{
  "n_layer": 23,
  "d_model": 256,
  "n_head": 2,
  "n_kv_head": 2,
  "head_dim": 128,
  "d_mlp": 704,
  "vocab_size": 8192,
  "activation": "swiglu",
  "norm": "rmsnorm",
  "norm_place": "pre",
  "norm_eps": 1e-05,
  "positions": "rope",
  "rope_base": 10000.0,
  "rope_fraction": 1.0,
  "qk_norm": false,
  "attn_scale": 0.0884,
  "bias": "none",
  "tie_embeddings": false,
  "parallel_block": false,
  "init": "normal",
  "init_std_qkv": 0.0159,
  "init_std_o": 0.00234,
  "init_std_up": 0.0159,
  "init_std_down": 0.00141,
  "optimizer": "muon",
  "lr": 0.00901,
  "lr_mult_down": 2.0,
  "beta1": 0.95,
  "lr_head": 0.00694,
  "warmup_steps": 200,
  "schedule": "wsd",
  "decay_fraction": 0.916,
  "decay_shape": "pow",
  "final_lr_fraction": 0.02,
  "batch_tokens": 65536,
  "seq_len": 1024,
  "doc_mask": true,
  "train_tokens": 483700000,
  "steps": 7381,
  "dataset": "wikipedia_en"
}
Each number is 500 + 25 x the weight over its row's rms, rounded and kept within 0 to 999. Layers, rows and columns count from 0. Numbers have three digits each. The size before them is the row's rms in percent of the matrix's.

# layer 13 attention key, 256x256, rms 0.0949, rows 177-231, columns 128-255
172:489526460522494537501468529468518486530495536512515536549429523549476512534509505507498505520471487534513508484485525536475536548507476526499528504510505466509492495475517490503484502494499527535475503470510460508493528532518515481494563488495522521485502521475542519562454470487467480497489532459514464505481510465480497479514490549502490485499501493435502480506467524510500481468501
172:502516481494502489534521492514527552495540528514466467494496469538530448511475514493490489492537463507491516505519464451496502499536461476521454510529563538487527514511465484515542493528538480487495438493473483488497494491513497481478451451488481471474504518453491519457501515511487500466506474476491480543427501531481488518553472485512505463525537514459486518523453500494468498516482
162:474484502483470506512506473491482525493485461513494489510425511537503507493464519489503488470486497530505490511446467499532461493539511546539512501460468504508536472462523463463536505526523464524522484529525515499516487467487472546484485502471503507500488509491480511517485505472496482477513455499509497471510460486513487496504453469555480506482510529483483516521490477522584543525472
158:506507496547461487514494522527500485504531454495519478485486560500521520522528484497496519527531542483488479506535493501516451541518478513492486475460508487470503471509469506481495471536481523460497511495484492488516442487502490485500513434488491492468458522540475503502477505450482504501504501478483503512472554523518466504505477522536509475505504514503457482511522482510457519482472
159:512521488513535514511482537481479530496497432472568493521503561530495470484489489499503477523507541537463490515479517473490476516550513492522518529477501476495521517477492508499557509484481443515506477507506506486495471471504509475545487503492535513518454513519484481491472467478447509486513514485547476494524546490499519486463497510464518474499479470471513524502522496537544519541503
161:549491520509452525512501494526477498488509501540515514507507538490488538508512509422514499547487522488527450513471499533531483494502478475513505526487476526480499509501484446526462508475465481471442476494527428478506504505511508498532500463472524445485500504513507563485476513506506499468507492490492469495474487454508516496512494529497504488465503458440505443515514495457519525523515
168:533497502480462512480471489458471545526489501445449500474506496479482482508499501515501500482467508501503471510542478503496471480484478519498501508483495509509533501513524591508467488525502483506498464502476481474543460504530495472564449487486507510505521456506514483520488507486491491487509515526485484557500508494551507494484506539525528462504521496546450513481510489475553515475503
163:504463482472478504475534488503558463513507498515476503495532550516522492506488523457490526477437480505422464545524489484498513482460479496451490496536510481500467521498465461498504518516525496507543555493474498504511544443484453470470496487487511506491463507464512464489518472465492498540498495513516469445472485501495499484476488509497558504508513534477515485481513494478509504475493
161:490477473468536538496484458499520543537518530508524479517458489451494522521455517480535519481517517489490486477485463500520510523495508495515489513534495497511509520496536484478480466517511494497526502538486485523461482480490506480519509518525466481548496531469464489499555516536514492523538503477505493532522543476485461489453504468504519507491486532507563523482488495432518478483456
173:482548525451518510520492496445514501505513535535485489530552516511485487473529483475494548498514507488480505511487495509531513499459575491503532511452560531512540504454484511475481474454516548534563484500532495532515480510527507472489522471486470501506515506508534514473519522501539502478532508527532474479513520484513510505540492468510479485553543516456499514546522505515478501496480
171:471524529481497508475497505502483492497523481498514495489474498502490501491493535435530520520523504557474506513480479502531454528517547462511492494490472526502500514494482510498469509488466547486522552500483531479509554543501531528480502516472445515520499526475484504497488492470477456489489472514532487549518513530529510501514547518525484543513480476526499484485515506495513502557500
168:485481537492482518532513476502488504502513483464497452478486461500524475467540452491527509505537524497493512524515519481471509479527465471506513538541517529509510472489484506514498518461509478478479525493539502508533507507419448537530494517519496508520509485497494528483548511495496489467551512476498493504459530433541502503502490530518536514501532492493495488528534548479502482484522
157:488438463504519541520528500502496473504459475491519472540481523451515515523488496510517476496484459431493466498537516506514547474486520488521466529476523540495544465522470507461510516478493469499496478484499498473497556503547509475488481481499549531492487534505472495511489532542500532527556530501464512533510508512525508528485536512506473509496508515492485505547472519519513485484471
159:491518487479502524460490480503548544498537513483486488495513493502477495490512449442502472502472525520493503520483537514461486553505557515512475561424495492504503539476499463525478513528509506498530494517506501518516482505498511529497485471505448504478488473472500486482519482507530505527481519525476477484492519496498506480537482492489527490506503540479553472536477502490476549502481
161:476497496510503521527483493509522513506485488483443485508463464484493461489522482474487494522523504475525504474477506497489508484492535551509510462471524512533463519554498489478458508479539559516514491488515473503508491488500526466545480517498499423443484483500496509516520494510509463469475518522515507522487498510477515515514495519513511504467507517499497454509548549526537552503493
051:540509526515476477487518530490439486503477488464485508493459495541509529506560469483457484489472506502465489525486479475508480483526467521488497541499511506510533494502502496485510506541484487481502472472515500492533472520449547535475507463541476505494508540515447487492475495513445463474495550426507509512470471503484518520473506473498482550549543492506494491556493471520507495481464
054:518519495503525519534508520491504462520536515532549486493454522505522490503514501500514475514481511515480481508487522519525480482492522503537482533522474529491535461544474499480517537522549510494481502498468498449491511512493547504548504528503521502506501491517494513471504479469477486527548469492470507469516502498519547494493497528471495500508515501499499505525503489465477523471421
055:513533519475502468489538547489486504501522476475508504453502491524504442471506453530487541495545525517502491532534529547510493442482494521506502484509507510493497516524520528448425505518486491464492512539493566512524523532493500480555539480498480474524487530499488450484432484528529504521517516525501497533474512511560537497535501486482496495480500528520525497535526517485493474495528
050:497485501469470462478517568482536501485530533503498549508527459502476470531486514459548537490547427495490478576514486515514530493486512542487512460469499484496506495505495508485513506479471519507537497470507525498546534488490435511467517517487500440458535499523489524493526516500540467522513466498499519463500489485520504515467472497508553503474469491511482514549498514486512468515500
055:501539548524492507470523502547528464453500525526467551502480534452472508513498510454511530476516489476514522472476496463480548518492494531462477482457550485454470515508494515486513480476483487515540488546507483465537541533529510520515549462543515475510510541507463526472520567503506516507491495466506530497514510494515503489528473544498500504521520470484500498478493498510517466476481
058:494514498477471491498477508513481471494470522515542499517527530511509471523484554480513548501538470543466470503495514513522495557490514489507435520480581506505487485510487507458490518517525485472503506495466476475493534463454504457514524467524546495453534518533463544473480420493501520529564479488512480459507504499523498493542472536506523507516483520533498480511488496481512483493503
052:499500525479535547473548514499551498512460540501457506492483474455490486508511508481521511522545524498465486495458491485534467516493510511481499509479500479457488491481499480485535497492483477513502497492456510492543497493540528515539459511525462483492512521509481488533503488471564491503490526492520499505512482474555449550465473540487448523516483529535551516507465477491490506506505
053:493462482489502494526494519457448476495530446469486496456510507505489467546493455507523432510486532555535476506496505528483494522478494533489498508531493496529510474459462521504491469538494530533467487507486503502459487493496501561514499504468514493490553498467496511491518508495524498525515505499467471516517552524478523491497533506503517538529513509527512507508502491525535521500438
056:487499500478478512466504528502495527483465504476510524472468521458527530456506511469504514469516515506504496486500516477498540527467505474510479451452478466528485504504432513512416475532492501491507519512488513502520467508508557490514508495495528499472475489492489481465492448521537502507480486548521515482528486495485422549530479546525520490493499469517549504517493488474496476487509
056:519475557474471538542542546509513477475467475506462506457489530488520468501496508478560498499508553485530488469458508498497494474498533448491507456498489472558533497483485489470474485452528503461496497462535528499522467481486438491519490446538478524488487496559503541510496465521505500509509489486504496546511510551481476516519459507479509459527509539483518495500511461474509471474486
063:512483526460472489521491466472516480490505489510516505532560473485474530431442463542484447482521501487545490503512483467512547488513517480498535502482522519520493497523507504520483524471526487507517485535534490529528445547503515474470499454521507484484496494508485542523513503486501510538460515538463520530496451516516536481489487518461512510520522508505517489471495482517487454520536
055:508503515503496488453471459523521506480498514477490470495467461474556467476486495539479498532458488538526501479463497539531508486510443470488474455515509508472495540487486525515501494516500507542493477491485532498477489495473505444510525476461456465491468508468523470481498526521519494489467504537542489534470537503507487515500517550519506500494493463531466469528552508453502476467516
060:505497551466515481520490487521503462500447495530511469478520501474534526525498477512500501476453510504515464456475548486542498505524476505508506498502505502500482519454468540500517527478519496483529529460549546548508510480515498531494488499462491475519523512537528497514460496525507527480478465530512535546521516479522554476503481530495487494497561477491475484520493508500519461524477
062:481492474517492482523550516499505508517500484500526435475463510529469513527459481530502518526479499524483479551550522513481491451549465531457518529543439499487495531506506517504482522514460534474515493491496499535492494480520514511447499502521472504487489469539486496489478463523492500527536537512510496513551518526492558476472477492523472514461459507497511533488557513479556491497447
061:499482476476481524471530506477472494501474462515487530509528510487536507490506489443481484502541517484501507460505484483512534486513540516515524496475534512460443463491514497511489497501520519495530543502525509480534561491511523470567505529480485485515527514509527530504495511482481546487479457541461510478473479481517471534516515481496536505509462509462496460481509488468487502526487
064:524504529454530527546532466488495534499445511535480527496549559486499487493508494503479463546474505530516473504503482484491558542514520498518506491461473505513485501502464502518503521463496525500551497491519526542527456483478488506491527531460503498511491536487486475516485509484504489478455525486515515532457502486500530530491509525503461463522540531487458474485505552520502463511538
069:485486494469475482501528514439478510457527475502533495474489540506497499505530476508542498475490481492466470522522496488485544480481557482506489520518524493501486503518505473493506501485529518513513461468495507461519536529480523507502548519519451472468479459492520485510515498523514477500494478478499512470481448488454494497548488484545512519515485517462491469488528468525525488473468
074:524510530467476520464518511532537500499510526532479525512558483465501475499489519512508480511522507504530503465473479510487525504468537475527491486448514488499465455529444485482539502496471485514492517516473476477512555490490472473508482501467539508502522495524492517505517533474530512530487485468491523530458478485530498515473509505502491500515509499497499459516503483519498460491521
065:511516483484503506517546529509474515471460532506525534484523511480517457489513485505520465514481455511515498477518492470494562535506460476486523442439493517512528491486487494452507512514492489473530500531496498515517475468489500495458507457489492538489522462465494522518548474466528490483517481489509532514521521484483507507521521505520483491569509485486481464530503514507499470510515
061:451517531546479489473459457475497464522544501485455455529520492499464505525511498489488527471524505518458520488498457523545504482443524501519541530508557491517424475501463501526526512483520526504494497551495524522474495487522519498485504492481546559525468509482527486497509538487494507487499512525485511507479519469479465459480490516504526546495497457488515479473522465459527481513500
071:482525516502531459538503482534490524554525514527470492521507492510493547505524493476423492539533515540503494511514509522511455503502462501452502521511475507494521533476514535535482506497511503513481470525496497509471474542499492480459537496483515522476509529541515523515498465537506524511549513495499503494505555508551523511502536486480476518475504549503515487509526501507494487487531
079:495451510517491464479523497521557495526533508442488512521481478513488481520498470478492499478505550533557488527495510458493506499510549494504439527526509528528525519512509486515466477487486497540507493461503513496484523517486491508539502500547446490498474484471556515486480455510500487518493472481505504472489513552487429483470493478503511518482485529518481492476529501501513533502524
077:502505478413470538517536539499532473502469493494495523468509522489513449502514489497525505458494549498523495507446535508521484469473537470473487515513526518548499484504493492513503503520516457491521543482492514489539484501520486499543508515507493505501504514509500549521531465487500488486494509521513527516460450443493457513523481495506498498504493514484510502491475469533492534517528
074:491494478449523505509486514473490510495551502505490501501560506491533501502533494538561485507485523531454479466499501517509550508473526512551528504492490523511458477531485478509519514486482482468543512495468525537530491486490532543504463487502521506545560518449488517471529501512485504499466484470494471530481499475489495522499534560526531483536497545492466448481495510459466475498481
080:516481480490532512467518513484528506469486493507486500466503481492513438501549479485510509473450519526511535507476533516521529485493455464507488515530586517529506482528529503517461519536495489513500512462475541501507467452514498533494537554495497527499530450515521523522518514483510454489484473565500478517503500477455562523487502530481504502514531453493493530470448498520494468516515
074:483482486525516468515486506520476509506529475470504481502518467505562530535500489495447531510491494539460476561511533556529472478473468527490502548492517502469505490483529513532490483522460504495486486507510540501551486503495505521528479528500517493503519523488497455510500467555497470496548485502508491525522499537504484489491529497512505477486499541515504533492500523480520490513487
076:516492461456501457494473464487488476502568498536475504503496450533525498466503481487513520522498443492448510487513486479509535522505550481476520478530454481486518507524503497538502500521486493521478501492499501501484532485475497515485510497484470540515505517445481484490482499492484498545460507501478512524482526491508483481506546463500489471509514463512485507552540526513470496499463
072:500507482486514457495488477487449543527544490500522498512494503499477558523525498501475492534482481484535471534506505491482492531520512481480483528488480533492544507488527476490493526512485509516491499555518511519474467514524468472475490506492501470512469523507469482504459536521534455494522507468457509483520463518519515481505515477475522463495529544507507543537530508442501527528441
087:504527482525529479521506421496482520519522476496482520522481482515503574521466500495488495486465501513472503477572506477498521490527481533530508484514410486449492499515473515512513522485449515535497504498499492502496519501487490516466486501480481512524448563478486499488483505532488509522512488525473439506496551533515499485497518509489498475489513491534490470492492525494504450476492
083:504468512502480538502464504527494516435468492478460520496499537454522436441476488464538493500477480453524496477523463526480499509472515477515460501474487464530480501491460500470459525510547471466514514505490505549494489495492486481511487492503530487489459497488529508469510505501481486474509469483514479518519460475508496512499484512502499527532512471498495472519501490498472474526536
086:496489506500525514483508533508498491485536513484537485523503485520543539500505524489496507529442518460457457526544531500498477504517467485480531513493551533455507514491537486489490492530503496533485468498504497516495498549465501533489497498495477474490490508514514502500452522522510466516550507511528499503547467520502483478505500509537466527490537523496527553509440505500487507491480
090:484486480501467518470536545498508485513460520492518487479498516502501461488488499498490483494507477473508502493466503533497516482493487486493481511496568499499476462501508493499520476523523484479520527504550502511483502469517475495538525535518528456492546471495554513513514514506485499486462473549550494539497477494454481520486531502532516497503495459515512516493476464487534521518524
082:468501491461537466511414537505482480470492487479469492482514510468482503474537517517510497497493497478511499518513538475541497524503526491467483502489531539510513502512479548475490508518477502474504522539532508506500490452535521547512492521487512516497518537477524466512512504492523487526525511520486483483505467538476549492508485541512540456473513477476455466471536528466483477501505
087:488548506516481488528487537482475493508490452483476494482548488468478512533507494508485466507519489500482468493511498542522491498501549498489513505502500494503505541467495486496472514491508497531486522516482474513487530514510494481508488492508489495509494519519469504506502489460519477485515515482518482532506535517544492503550511478502515429476511494559534518496576470501504528482466
091:498494501513498447477522515470506510514523464521505536488520490494532454507529478492509494464508505531529519485494475502498490497517457490512464485460499510524490475526484506491535477518508459482538523493493495477516509491518507516548491546531502522508480512466527538487541494506468511487483450516521447483486507484486488500471469476469520514501466529523509469517494491542494513476482
098:479528499488496497474486501485506495499532536486490478513469499480495500512525488487535484473524475502522482496525479521493538463484511496489496513505562498455466491474462512545472478488502475491543489468532491485493487476517501486534523494516531456468496488539502509485481501521530493500485481532543506527496500522498487497480511510550516524515460484520505510495488500536501511517496
104:502469484470458489493498492462496448459477473496519534500485500530503512466524475494507512464462486531485456494468530512522467503482508556485529491530533509483452497502501485548474496481537546460494520496499516437482484505458527465504513503496524518519505484472499509508471526504517514495536551511472470521520500501489536531478513482511435470502503503519525523520527476518479480522495
105:445482470486481473514469494499472465515485538472512474507479467543488482503572482538494474485505494481457503510506488534514453466511527521463441458504520489465487491502491473474519490479514508474565507510515518495484434469508480519487508515527483523490489536528507488492500532477490461504508478519475487473472503494439502464526529524562496490525485478483474470499503549508520478505480
118:512467511508523464489503481502512492543535492476450512530470470531476474517493519532520498516541476530522513492496470480482474471481488515532470531491508516533545508470452516478532512509554466525472470539527520466510506486518474466521479521500485557497470512552500518493443474522496452511514479512500440524517537509515521455486492480526506492500523497504520532518496491482525521453491
104:530504513469514528478531485470508526499448493480491501492523522482481509480471548514516481540510496490456474490455504486456472530474477466511479523469495463493533545502508465503487514525499492521494479542465521504501498540463510464534468548510488518482500536510491528519484487500523534525503484504520472466464431478481485503539507463453496521468480513467528522506502541453556467487536
# layer 13 attention query, 256x256, rms 0.0921, rows 178-231, columns 128-255
168:541512473526516470516517508483450503505507527471496504448481499515481498503476506494465498507542505513502508519493471514520511510478480517557462493523492517523527502499504446533471496478536464478476464508498518515493494497481486521516473488521471483507526502511464471457490475512500506498471481515478513483514502505540526494510514530462503487484473490504478496508480501531466485526454
162:503494471482492508476510507469477511512494479480458472535470505545542518463530499536502507470506494486472479530499486506570495481566451514533527514508501526515471470486579477460465500482489533506465489518492497488541507522450475494495481509518481506546473506512503543499460544514525483536515496518524533491479442502505503525487512418508493467498517487520496519507492494559522481467537
160:510477502528480482513474513503461493560492507518538525497484492463503495466483451505524526524496508539459470487467506488472435520520509535501467461484526448537538529513481542491466491484497529478526532511489519509517490460456505487491529486462492530502490518484490499473493492434509511475536507486522485517473490509493467503515561513543467498494500495482502467502480457517519487455473
165:512481455483539508505468497527469492526498488510516459474502515512546520450466471491487478451508499478465484519514532470514544466504493508504499467512491519497528498468494525508511531493483515505506530520496535485495503482454516572452486536515494531521510497523504443511488509498537439525515490486515516434482564465499507447501525527525505479475523504475507523511532456470500525532504
161:494495527490456499535487522454484479510499492543480520491505501498529500524463477479516503529476470506515513462509507487565511488463531483497487518517458519488490477495442475504474461466482485517492516463501467486493457448498461519472499498467524495518486527483487523453498440532504520509498520465504492471497499514481484537447539512511480497474491496477487489501480458544445515486530
168:556516472552504494516516483483526488492510507481480546493496477484489462456507498503518475518508505488481529544505534508500489505515542537506519525542526500479504537505502517499486468561514463553490482522500537477510493534508499494531482472540491506505479486520507553502520529490508449459498469497521439564511492464481502524510532536529516459547492474498511544474511491493564526518540
158:511476475494483536446490467454529517479509526486499539498512497486506454504478471479524452456486481466481489571527473487505482528494498534503511477476512487498493509514511525486516533513521478554510461531513503489512497452509469453489510498470526536511428490492483512553492487526525492504502494467470457457506516495506506498530477545523505531528506488480502523485485510515520479500493
156:519524529518530531503507502547528508487500517506483463492493472450439460530484470489491542463514496486474532532545528492507472495462472526529492497521511502532490522462504472527500520482520497491512501535505479484510474521495471472495491561511499536491508517488464521501491514508472551491481503479494527469514525492521454521521500516481506503509467506496513505481478508472488502466426
168:483527529466535466505506473492484516503489527510482493483531542475547461423497464521507555546509524509513502508487494514516511513480544458555453508453510517488491486471510505493475507494470499489543516499481515532489483478493509506513484501500472492523478535513494523484485479531508507540488488509487510513489544451543486526522497449539513502518526473469509526483452438507472498498486
171:476548454491501515524490478516506529481540478505511458499500536525484453511507545458500506515468513471485483481502472531515473499489489482463508511532527511499473522472541527472496496502484489516511481483510500471508482566518509467482522484504493524500479484507430462458508450502542543498490503512507502504442508508527444495490496503503497474497501457555486503521514489509535493507538
161:515487526493524478521520514535507450500537503491501488443488487488531480500497496495526492484490498464525476498543504479487491537511504469519498493525524471505565495501459505534489500497515487491485510512506502514509493525487497484476527537484499476534512536503512458504514454483479500524499507495508527494492527469505508500490509511515508554473522508503499454559509516544504486495529
160:493465475531477532479541539494532427527509502487447487477527514479531518497490535562492484452510428498473527524490519508513550470521496485493457490493539492507500488523502510480481537465507482485536493506492462507510489494524504502485487502466503503485516519482497491520530489489486472535512534512505476540491475495551518496502495485512518486524486509518535471490489518501495490472473
160:498461533502513528518503507508503485499511517503542500536497452449455480481467479499512493526476493490498523557459502491546462528518500548506508497440513503491489488515490456528488540509477492574473483479496485505487444500494540505500486501545515528487536484501501511453520505532526500515491483494523464502468479497501482512534514467485478482504498556496519468561470477480503507495542
158:506493460456497511522462513511508463485501499535466502477502485515479441466482464510475514525520495490491509488505541500498501496503473511510540482451459518511526490545482506500483516515514523545472520486544556513523501472501491443567530546516482516498502500494486489465555503484502489563482481526523499521515477515464462523456495501500507539500467466514502504448555494519496544503490
056:494484493493495521502513495464514522461465478516489454503481489487476479494476543494506529504481522538537518472489450506513515504508494533480514505483473507465488503544454503508526492476519445481515513490476493508497537518558492487478489517493539521475496496519517522517524503469490508509488526536485513511506522501507508471514454500492491506487514476535552500523514485538482514465478
054:516492512482474514469504508522478528473488522475476444493499477500479517535449491481512504498501467501509522505490498482456505495491532493477489492487522516490494497447491520505479467543514490462498468501497498527473482472549487467459491485478469453498506478481469521491509489515497495466474461513542514519508509473530452492503470483485491447467509553532532511461495492553489511518594
058:490498507498525514480558485492517442486502522499527542553504497500500541479492477520495523522530495524476511501443466518490502543490529544534505488500516506506505498503483515522556495526461474514471509487462429487516526438512496485462485523486496503502497529478495521555522453426516503517485505510463518469497506466478537484500482529540464537549502469504483477473503451503477517514491
053:520509528474541526491504497522475454479500468498465503491479450514466485494504493504540481484537574512516520474516443499501512512496510459484498460495510524532530513467483478480492479507514508525467492511510480506515538518537536497537466532468477527549480483512499465509503485500500476497489555497486465522506496524517503470542499470480469497497495477508536510457518474500505493533531
053:507516510500530524516408523493518511515505471493504453493468480495560497488543500531524491515499527522533491518465468529528451467522499494511520505488468550542528490510528529526430525507521509497494530500529553511461467510509496551520471509517461512552495491515498489516504516516502493497492477524511530488516504505479523525473508467528514516495512487493502486507513546472521500520539
060:541516530527477512488532479493447517519521502480457524495484467487454493499480461543490523502498463496513474494476509469496475465529486490462563489498426498462505506501527486487518458503491510470534461507512529508539510523514472480471484513519482502506475482491539465509549527457506483490521542527456542530447457490527488473462524497493500501456488523460501535500520510507478459462481
058:489498563485496502526532507503439480495497491536514478486523537495531465485527524521495529490485500520513523509503465520451490502479524498539506500488465515480487487469513499509468510565560488507540493533495502486498538526483529448505534518511503492479442513469480522496509466497506490527545471498465536480520505457515557470509544530459486497504494451507451495508552510563484489488524
061:547560482469524509413473483467513517496516521496504503522512515503468520505472511505500521479514477467465506511499495476521550530532508492492495520457519525476492494539455501453510519504486467478523522470506508492472525505497509455459528515499523498481522483546498500516533506469492463509530538516505507504476489473487483476518463504538468467436485531485564535514466521535479441478539
060:498470497594489464527523457468508480519523525545485458519503496527526475508461474513510461553510521489514467478445471517485523483505503530489489502530485522490545469518484478505496488476511563537506486415504521541523515496458499494516507496454484546515498495495485555535492502504472483481517494494450525492468499525466504473497515444509529478504502493511484504486533521513524518502479
068:508498491554549502514459490491518495522473538515514515526479480538494520550475462536531491518506468491478530486490472503490522496479498526494481491477472515491537495525499498525515492484482536500472499475484471526507484526504519517525475554481523506532502474516486510512510462448500498496502475498499508544479451499483453517513539473543524491497459489521500521494497529458499535487519
064:487495495533545502508480480531544527454520507512512509454518484521500483536513514445498521508472476490475505458495502547450483489520481528498467480492494511547512459485467461497513468503482513537485553450472532508465519486505451536527526525541497503510500470503503506519479480506487497491535470494502500518516521480483494518502482478525491503475500464533489550504515501511494520499508
064:522549514515499478509544548499503451545508514553527468509511533506522507477524536496490531469498474511539490488503499491486475494439478510507529554517521509515496557474545504476464535480510487499527456559498496496530513481505447508454495481520504456518479531541457465470515488519471507516556471479519467446553478523503516493479478482482513530458533515473474527517470513496530507505462
073:486530463446517483510541501534526461523505460470494526529515520473501493460513510466495546480513523503537484511482512507468506514483529446533479534521456539497494507533513498521476518553486451493483464561464519443486469496500508480498518527491498508508486562493525476480528478500483514518515495499508482470489503473539547471495460486469484483477477536474509468475497513500464490493524
066:518501455477511497462466554504514520515560505477472512526500482488534516489502522480463496477462504517540506543518505485499487502465497471538527513490556525454508523510577519535512502490497502480508487521508495488486501489513504511487507509512459499492517538501477438482495546544494482468465494521532416486512545520480486500513497513536516527506523501516515535541464510505508526466542
067:434487519516513508516495496497497501472487542466516499495513500442492488488494489527486509518512440499460504489488512498492481504480505502444502507500498484517498484488447507472527469496481522533484508490448507516504515557478442487500490511476516504490476488461461521496497490515531462486501521453475535548520537508494478489530512508500471483472496504522515485499513491512502473468532
072:516486488541482478453467470487500496503524476456485478540454491489511499480463492477474548481554512500505499509441550471469524496555525492494457566540475507468547466515493492524457468519447511495464496492481497498514456507501513490498527488542477523517453501510536486502489470477499478504476501473503475505513467534488533437480510483490496481475479497467515495518530522478511486479540
070:515521498559518518504468517484523534513516539494515512517525443504504519517471502513493505506505493521477492510487509512496493519477458483456497477516520505504493500488496512524516496511535513476488522463471501504502502510512487520565498535509506524544548517544520492498463499499521499503515508479493472595491492488492489548489505519529514520526465543479460492534485500488461469527469
073:462498520547488502514457467496453494445452499467499476454493510501439494514507510493499495536518507476422501512466472545476502522551483522460480503520473446492502508491475477490439494516519506517501474463484525551516507523494477502497523522511495540486507501464501513488493474509501461491490490488501529497523470478473519468508519489506516496520495454511511496500513550461508525511478
069:481531528549519497567479499501508494546519455493476462498464475511485511484508529501496510479536519497522526485515558524490484460513502471474477548529441506454516489547517480503479511556514533525489481477472511487528492507439502497510542507514485475531446530490552502506456499504519481535474487494475493478490499528517529476472503511517466510492477537512506472532506546480508511484502
068:482480490490520518502466491490488489462458530503490468463534495488567443509529498531523476567472514513481516463500479499483518490500464471464469480480467527524520514503478502511504514487505484486446499455483509508533459536465484473519480516494499532473553474506499550529495449494474497523523515488493529540535498519493522551503488484505463505509499506511515520481479495503462530515550
075:513500491498471493489539513502483485477533522510474491519496513497494490499502557497522521479463492489500482521576521477543520527514474493552492556494498492549491521482525545486496537489459490496539512518519493483501548468560520511445471474519448438481463481475500463488480534546510524503483484498504472458498541496495499454537471520452528537452512505519471532484530539534499522483467
076:540512531495494523496532505489544522493546483556501516482557508496489513486487534516506490503457511491504476474550465538513507457488458476516551469457492499480486518477506479511533519486547472478494487513527439457480498516503552486467519520460489514514539499510443536478550527518461496511515537506518504499513488489528510529502496501503473495505525503483507525492460503547514488503479
073:464471489487535500532501449449496532538558512515528479475493488501489507534497487509466475546453501538507495536520519491538492467488463495487474491488556507454486491533462506497523519527523523524520482507481498509456510479498507514497485558526506491535485519542527456495478558457561518517528503529497494502502499546474526504491517487486480485490487512481505505478500458461526519511478
076:457512513537477528499475491489515491494412509471487498519480505488494462510489474505483493511501516476490483450435532527500492487515497499479491492530455472492528498540477464500482463542494521488493493468478506489510463506480477489530501526513521515499511496496503530530501492466500476495484529500516515521501506506467541515491504489495469495515456462498498503487487483500487459514494
081:499509561528503488489454471501514462464479488485489482451493513533485493489477494521521478521494470456482457461515491493485484467476506549466540499461497496496484449491489465474495478515569502486476498496514528554515514497469480474513455503444542487534528530495560510454530424483513494501481480479482540510537510517496510501497459526506498495471515460480489491506486446422543510482514
080:510489459491483488522548514478507520526511557496491494485475502476453426512575469532505468532502499499494484509504480489511496482458494511516504490509525523530442464462494512497503495493526536516515517545494497505472474478516465469491497517484488486447550492525514469490509526475502514511489484507558475495472524485482457536493524508540489511491500473504494513491449468504535479534496
084:506513561521494520488517519492473499477456514486520518472479532441527496522467541494506499487505545528505532480459519505485517475542496502493519495489462506470498505524490463480497460495489499513460492506545517490512524511497480532499525469513463544483488486450482500525498439502473480510499542442487508491499478479516518501499476489494496472518506527528495530481537479467492527512462
073:542495469570517491506485508516546499507509493471471507484506491431526459549522467511527534490499498473501505508507477504534480486493515495517498490560505490539512490478514530485506474468459497503495524445466480520539471512483457539509548496503467504500484501458502513502498510506497464491486507514506490479482520483510474475524480520547470549531486475506472489468485498510519491485513
081:474493535477481542511556525515493521462447486527485512511509519511549546481496528514475543494536506463484472474497497488502459531490492504497506470509500497538496505446492479499498487525506496500458503507537552487457514545473482508503501478538487489497504425480459524516479490530481526516468492486496518462536496521513549485550508485486466527511562516527508531516522468477505525503502
080:532502475526528470480477516472511468515520489471535497495482521501524473515529497526506488517523477487531494502493507475519493506538493490520505502487473492482496504525532538500519487520520470500483505466512483469548489490485534527527492516540467501485534503477482534517497462505504508487479528552490539530475497527511561471483477531529492502512560504522504524472523537499489491452482
088:455515517543473468509479471491519507503500516481467486469505501494495459498499500502493521480464487506461478469483502521481481476480505533495485486551547479526473505467513480475473500464511481483500499515494531538496461519470443487502510521511477497549527538519513472472513507534480522496508457500521499538451513526520488520493509505533531483503525467521449486492493478475530471513495
090:502475492438518506486530475507504522522530497549507489481493470489474483494491471514517497511539472541517495543501498520507524475464521478486495485435538490479503468512506558500498517499537485470545507502511514495517467480535473515472478541494534498485530495550549502477495509482488496476501520505516466533509541474541542499487463523518522470489513483477493491495484513487499475481516
087:498487502516515487500524488510549466477489491502502503473500508521517442531494474514491492512469487508447463497495495518535563520502483475468499515491502510490494482532506486472511485520508506514502459472498484499542436514483493523521512513529521499493478511482506506469541494504513450478484484529539515513543501492482512448461484527548521495500524478471475529544499550422483489491524
093:484506457537523507483540561467473476510532528469512479534480488499495483542522498512477500495454475494477487535485479485501500468478572510529486499499495479513475527503477454485521521504469522493529530488513473475489533476530470480479511492498487526485500440491515511527490492497504518493486490506512510549520523518465486497497466476494489507524530495502484535488511435514476518524475
086:497481499478529529542467494529507461515501497499485474482516524472490512476549484488510557527489464491510510439511479554503474494523474539524493488468488528496497512444480505496504505480530511507478524488528521518482505473523454427495474479461489503492496454534500519457488514514494518491522532503468463501503484538497527478519490483500473519537514523534483521497478484513482540475477
100:543511448548489503520527498516499533527489479533527511488489472509517490513500525527465505499500493500479501533516540529524482513535510502507490517508508496520512501538488512465507509515479517506509547506485496550458469520495454489510499562525460564500555496539516477479491528500547516491506519514484487505517497496515501527507525536498562499479481492479491498514478520463456500479520
103:494545491470509531461526531492488514523523527531510488546513479510493533509507543507516486497509518553474538502516519456468521524485525461493471492526494474510508529518538532473472546495464528552504466530524504478528503515508553521516543503503518520482487501552444487456474488506489502526515514497550508486510499509462514531520495540479546451483519497470475487544461509473531486469487
113:486458513505514465456539496479503519488493486493467533486481542480524509459478524486483518524519490479484496493508505506495523539517554483523510534475511529488464513467537477528462505541541502484483496505468533475510518540482497488515467528482512528511552479515518485481543519486508531530437484512527466518518459463542470501470508512551508506460507518472495519536495565443513471528529
108:497534519520486499473482457535517510480502470464514502519462503486465512497503550514481538489469449480481492488531520491495436502489487529506514538499504508482493498498483499546438485500479494511422502490477507533461518506491495462500436526438494519505513510522506483510472519544472493565474476472457489399484485552474488527534504541514509512452478511534515493531496470517518515494521
133:469493529448496522520492463451515469482519543470481494474456494511533475493533498516509497520498476504489429496497424503505533491498467534483462511506520565507487474497479526501478497500501490510524495471481519475548519481509475541495470506512530557492486513496494505490497500486489457499482490496544492537496529543479540532450485503482482510502536487485527481513477485504467533488518